Part of a small language model's weights: width 128.
Each number is 128 + 24 x the weight over its row's rms, rounded and kept within 0 to 255. Layers, rows and columns count from 0. The size above them is the row's rms in percent of the matrix's.

# layer 9 MLP down (transposed), 512x128, rms 0.0591, rows 442-466, columns 64-127
size [ 98 102 100  95  94  96  99  94  94  91  86 103 105 103  99 120 113 116 115  98 104 100  93 100  98]
[[141 109  99 115 189 126 129 122 124 159 149 137 107 114 110  88 103 169 121 105 123 109 173 124 132  76 160 151 119 148 154 138 124 146 133 149 147 119 157  99 131 126 132 124 121 107  95 143 135 134 116  71 150 112 111  88 133 166 132 118 122 102 134 131]
 [132 153 133 140 161 112 172 159 124 144 174 120 118 138 163 169 143 127  80 122 108 157  79 152  85 145 124 105 131 104 159  84 156 169 174  92 104 154 129 152 129 167  94 123 143 154 169 110 114 125 124 129 116 177 143 129 130 142 147  94 119 116 124 127]
 [ 78 115 106 151 124  97 107 147 110 133 136 102 120 100 103 143 120  97 130 112 101 156 135 102  99 148 119  99 111  74 123  64 147 136 119 165 146  94 198 137 105 139 126 139 121 141 109 128 115  91 113 144 103 117 132 137 133 176  97 131 145 127  91 113]
 [136 137 175 160 131 156 144 136 113 159 130 130  89 126 118 107 109 159 170 157 158 127 103 104 119 131 131 139 136 114 110 114 149 119  86 169  99 127 127 150 142 130 172 125 134 145 148 118 133 110 122 160 122 112  96 142  92 142 103 115 101 131 128 114]
 [108 112 138 179 140 121  94 146 115 173  89 135 110 133 134 115 115 145 164 131 150 105 132 138 148 117 145 124 101 120 120 143 152 162 143 132 151 149  71 171 144 130 190 168 100  79 172 133 167 126 139 157 124 116 118 101 143 143 135 160 105 147  64 112]
 [139 148 145 107 148 154  92  91  75 128 116 165 169 154 141 137 143 113 131 123 118 172 164 137 116 112 112 125 114 133 106 139 171 151 112 107 162 101 131 108 126 118 142 145 150 115 125 126  82 121 162 131 167  86 114 104 163 147 149 136  70 117 127 128]
 [115 130 119 134 144 136 113  93 128 128 108 138 122 112 112 126 129 154 119 158 149  95 130 119  96 109 149 126 104  71 145  96  94 119 111 117 111 118 133 150 119 139 121 135 129 161 189 144 139 174 125  89 146 132 181 132  85 140 141 128 146 129 163 125]
 [131 150 126  99 123 100 134 132 145 118  93 102  93 171 125 169 124 137 114 105  55 145 118 115 122  84 159  90 131  92 145 177 102 174 136 101 141  96 108 133 109 102 113 111  67 116 123 123 117 126 114 124 109  81 145 138 104 147 107 122 130 164 140 163]
 [147 167 156 132 137 159 113 144 141 137 143 138  47 134 128 112 154 140 128 173  97 161 150 102 121  84 116 109 109 124 129 102 123 120 174  95  84 113 102 104 102 137 132 124 100  97 157 130 146 101 161 136 160 113  69 155 120 114 101 134 111 110 128 143]
 [ 79 132 167 130 150 106 157 124 152 166 120 104 147 101 107 108 105 153  82 170 125 157  84 139 132 150 135 114 141 120 128  99 121 108 147 141 104 149 101 173 135 157  89 129 176 139 144  92 142 126 120 132 127 148 134 152 105 134 130 116 119 141 124 121]
 [149 107 122 127 152 170 106 137 113  95 154 134 127 140  92 133 138 160 113 115 109 137 161 137 131 122 129 126 129 140 143 150 165 142  96 102 204 180 101 137  89 141 127 145 142  84 122 106 167 155 131 140 141  92  89 121 170 110 103  96 134 135 134  99]
 [150 118 145 120 112 136 112 146 106 144 111 151 112 129 165 106 113 140 116 138 138 118 108 152 153 145 108 141 145 122 121 160 143 111 148 170  95 134 108 107 119 120 129 150 117 107 178 117 147  81 139 134 152 151 113 124 146 106 134  95 104 151 195 136]
 [129 117 133 133 116 121 134 125 187 133 130 119 128 107  76 169 174 171 148 147 132  91 126  98 129 133 119 130  91  91 139 124 118 122 118 120 153 124 155 113 112 150 115 146 142 125  94 138 112 130 140 101 152 123 127 161 128  86 141 166 117 134 127 140]
 [129 158  89 130 131 150 122  98 128 117 128 139 175 136 148 119 134 108 102 126 122 144  94 147 132 129 161 122 157 139  98 123 134  97 153 162 160  78 143 152 139 138 135  95  98 142 129 126 122 140 154 160 186 148 153 120 152 103 151 113 167 180 119 155]
 [130 127 155 100 161  78 109  98 139 120 111 101 145 124 154 147 114  81 120 114  76 111  83 120 127  91 139 105  62  85 144  99 125 138 144 118 128 108 129  91  94 183 163 102 134 121 162 117 167 116 138 166  85 114 158 143 120 156 140 125 133 133 124 158]
 [117 198 144 154 145 107  82 104 140 143 149 143 138 146 127 145 166 131  91 131 135 101 146 129 115 149 150 157  75 156 136 133 117  94 126 128 157 131 152 114 109 148 157 108 119 145 164 110 143 157  81  86 106 153 132  72 116 137 119 138 108  80 139 113]
 [150 104 158 123 129 112  92 165 115 124 143 127 125  98 125 124 148 121 107 141 115 139 180 146 173 107 136 122 111 127 106 161 127 112 141  89 114 137 160 166 117 151 117 103 148 150 154 134 123 164  93 162 120 105 207 187 162 100 129 123 152  74 133  96]
 [164 110  87 136 137 131 150 180 144 123 128  86 127 142 109 146 113 106 118 122 144 102 133  68 128 145 150  71 147 155 144 123 136 119 142 141 142 193 123 122 190 137 105 104 120 124 136 152 151 162  92 138 129 114 152 137 174 114 145 111 128  98 130 151]
 [112 112 104 168 144 130 167 152 133  74 111 112 141 125 111 108 118 128  75 145 134  93 124 106 136 113 150 101  98 114 165 151  89 128 110 138 123 139 105 143 192 107  99 173 144 140 104 114 150 147 134 122 143 102 133 126 131 153 154 145 119 149 119 133]
 [127  84 173 112  71 160 136 157  62 111 103  88 137  87 133 134 107 111 127 134 148  97 165 123  90 121 159  96  98 125 135 112  87  98 104 154 169 108 108 139 119 153 164 129 118 115 119 142 127 148 131  94 124 112 131 114 161 134 142 130 120 134 141 138]
 [124 152 136 126  98 141 121 156 130 114 113 133 163 144 154  91 105 124  90  94 127 109 198 133 113 111 152  98 134 201 136 134 144 125 135 174 175 172 157 120 141 132 149 144 161 123 155 117 145 123 118 139 163  99 139  96 151 107 109 129 146 135 129 144]
 [152 143 165 131 149 103 112 121  97  80 156 162 131 130 124 122 136 148 125  94 119 100 127 153 157 153 135  73 153 119  95  81 115 139 144 176 159 159 183 102 168 147 105 155 141 152 128 108 109  95 121 146 112 143 141 151 139 105 104 142 105 132  68 136]
 [120 119 129 131 178 120 107 166 177 113 118 118 127 108 166 109 143  98 137 154 155 116  96 112 180  96 141 149  98 156 132 122 148 173 141 121 106 164 136 122 161  97 110 155 105 155 126 140  95 127 138 165 133 125 104 121  84 132 123 135  88 142 112 127]
 [176 171 121  61 122 135 142 143 115 123 102 172 108 152 119 111 129 101 107 138 161 139 113 151 160 112 122 138 113 136 127 141 158  97 155 153 119 117 134  99 133 139 135 133 143  92 137 118  77 109 138 110 154  89 136  95 114 135 139  90 124 128 159 142]
 [138 106 125 143 165 122 167 135 140 139 106 119 112 101 113 136  77 168 164  96 116 116 127 142 113 105 123 132  98  76 150 105 105 102 132 102 104 153 112  92 134 136 141 141 147 125 123  99 123 169 172 120 145 120 117  94 181  76 146 134 114 172 141 117]]
# layer 9 MLP up, 512x128, rms 0.0591, rows 443-466, columns 64-127
size [109 108 103  96  94  95  90  96  99  94  97 104  97 100 113 110 111 104  91  96  98  99 101  98]
[[119 127 118  93 106 184 104  79  99 144 160 146 127 158  70 143 133  76 112 181 131 146 132 149 106 138 126 131 140 107 133 151 104 127 105  82 106 123  89  94 126 141 142 161 156 133 121 120 136 130 137 154 162 153 126 114 162 142 141 104 112 169 124 126]
 [103 130 119 116 127 159 134 163 130 129 130 142 141 142 119  96 172 159 141 142 126 126 130 121 128 140 171 142 154  94 139 149 107 111 110 111 130 159 102 117 173 114 110  92 158 169 141 121 140 114 100 157 127 120 143 120 135 130  90 148 140 114  98 131]
 [115 126 157 143 150 140 128  86 167 171 129 114 117 124 124 101 153 168  96 133 147 131 137 155 142 115 118 171 123 141 133 169 113 109  90 142  90 132 125 168 135  93  86 133 126 106 125 157  80 150 110 110 116 163 137 111 110  99 119  61  86 135 122 159]
 [151 138 163 135  98 160 141  93 141 105 122  96 127 105 166 142 112 130  84 101  90 124 119 148 107 144 100 132 144 147 137 158 159 128 130  91 116  75 162 173 137  85 121  80 134 139 130 133  96 115  86 154 154 126 136 113 130 136 114 127 143 105 122 137]
 [ 73 131 132  70 130 154 117 143 161 119 115 154 103 106 178 114 123 124 131 186 125 101 115 156 138 154 165 116 172 103 146 131 131 143 132 100 137 127 162 165 123  81 186 134 138 122  93 125  91 140 170 127 118 160 108 151 129 119 104 132 126 126  86 150]
 [141 115  96  60 136 102 137 103 119 144 175 134 135 116 124 119 133  96 150 157 112 124  75 112 120 113 115 123 141 109  98 130  94 104  99 183 115 115 122 120 161 100 130 121 133  99 117 155 113 126 102 134 133 135 155 127 142 131 107 138 129 156 111 125]
 [100 124  94 110 133 130 102  92 136 112 128  90 116 113 107 107 125 120 135 156 102  91 110 133 119 134 136 132 103 123 122 101 161 116 131 133 121 125 157 136 195 138 111 107 121  86 117 117  90 130  66 104  94 159 122 147 171 158 102 122 145 120 159 120]
 [120 130  96  96 140 174 189 133 125 138 157 147 132 125 111  73 175 109 163 148 145 101 108  94 142 141 133 123 134 117 151 125 118 137 137 168 121 104 153 123 124 144 124  90  98 152 134 146 165 125 126 124 117 135  98 131 128 113 108 111 131 109 160 148]
 [155 173 116 114 122 136 109 159 131 176 115 134 159 148 147  87 134 155 159 104 145  93  91 160  94 127  96 152 110 111 116 159 157 145 125 101 117 108 113 137 122 118 160 104  96 137 120 114  93 105 120 117 119 124 111 110 113 130 147 135 102 138 147 169]
 [ 85 133 102 115  98 131 165 160 131 135  81 115 141 123 178 134  99  95  97 131  99 120 120 121 113 172 140 112 109 117 154 124 167 143 107 172 202 101  75 143 144 156 166 120 150 111 156 135 126 103 123 129 125 153 129 151 127 119 163 146 161 112 138 149]
 [ 62 158 129 115 138 109 117 140 155 104 137 161 183  98  93 164 152  89 109 130 126 141 121 125 118 122 141 117 119 155 176 152 143 148 149 157 101 130 105 143 102 128  98 122 169 109 125 163 121 113 127 145  93 121 122 119 134 169 164 140 106 102 112 147]
 [148 150 145 166 133 127 136 121 115 118 157 100 123 109 125 100 139 108 109  97 165 124 100  97 137 113 144 170 166 163 136 137 145 144 163 143 147  82  59 136 118 118 163 111 123 177 125 113 126 139  86 126 143 123 154 127 160 123 116 120 155 125 165 123]
 [ 94 148 163 121  96  84 168 130 117 112 144 128  98 111 154  92 124 124 146 128 147 143 126 150 140 115 133 158  81 127 136 114 116 163 119 119 127 115 113 126 151 101 104 104 165  99 114 184 141 148 133 165 116 171 174 164 132 122 109 125 112 102 116  75]
 [129 100  95 143  91 131 150 196 113  91 176 150 123 153 104  76 118 166 127 112 130 109 126  88 120 133  92 139  83 161 156  78  88 127 135 143 126 150 143 143 125 108 165 135 157 152 105  92 141 136 128 145 174 127 173 110 163 117  95 153 129  96 142 133]
 [109 110 115 109 172 151 107 105 116 165  83 152  97 124 124 168 142 151 139 139 125  96 152 111 162 151 102 101  96  99 102 138 106 141  88 122 116 109 114 137  78 114 116 107  57 122 157 136 157 142 155 125 122 133 151 128 171 135  98 136 118 135 160 151]
 [103  99 140 110 126 164 104 132 113 126 151 136 108 141 136 170 112 184 143 122 136 117 130 164 138 128 129 138 158 132 156 120 191 112 147 112 145  81 129 122 118  86 101 138  96 118 110  74 132 138 175 110 130 118  87 132 127 108 122  84 127 133 154 155]
 [121 129 139  76  98 139 116 102 158 107 124 147 146 145 145  98 134 131 109 134 116 153 137 128 146 140  85 126 127  98 113 162 111 187 116  72  99 104 103 115 175 112 131 139 129 139 124 136 100 162 124 159 107 141 105 111 105 160 150 107 115 123 141 134]
 [ 89 137 128 138 113 138 113 123 159 147  81 128 125 125  96 147 143 125 153 150  71 135  97 163 127  90  73 136 145 102 145 101 115 114 110 155 121 100 128 106 142 147 179 117 161 100 135 146 141 138 123 108 108 148 132 104 119 139 120 110 154 138 129 145]
 [143 113 118 154 125  99 133 162 160 104 157 139  89 169 138 122 116 137  87 145 133 110 109  78 146 143 119 148 148 104 125 112 144 174 163 117 119 101 137 125 121 109 121  74 172 132 124 127  98 116 118 109  81 131  98 143 140 136 153 121 145 154 124 155]
 [136 105 104 171 155  91 116 113 124 149 148 124 119  54 118 153 132 131 120 130 145 119  84 142 154 112 154 119 162 132 133 136 137  91 124 131 107 143 114 140 121  69 126  99 107 170  87 119 111 129 151 132 126 129 111 110 125 120 114 123 135 132 169 120]
 [107 111 141  89 102 133 132 136  94 136 135 187 109 122 152 111 164 141  95 120 147  95 129 160 122 109 197 156 140 106 123  98 137 122 113 128 124  77 157 125 111 123 142 107 109 135 148  98 143 167 146 145 130 129 115 101 129 113 141 147 141  85 108 102]
 [131 117  96 117 119 119 120 115  94 130 105 142 122 204 118 115 117 147 136 151 106 199  95 152 131 133 124  97 141 101 146 158 147 153 145 177 105 144 109 140  90 149 152 119  82 115 106 147 131  87 164 137 126 138 106  83 175 111 126 133 142 122 112 146]
 [119 127 137  98 169  64 168 164 118 130 120  97 100  94 138 151  95 120 176 151 132 127  92 148 116 142 166 158 116 115 149 143  96 150 110 182 108 111 130  77 124 149 140 115 111 111 122 151 116 111 160 148 172 112 138 156 133 136 156 133 159 107 150 144]
 [125  93  98  98 146 122  91 129 129 140 153 169 164 132 106 147 152 119 159 173 157 154 109 114 104 175 130  94 143 153 122 107 167  94 132 122 140 126 127 161 157 159 110 111 149 127 136 101 131 126 149  75 100 148 135  90 120 112 135 149 129 134 128 120]]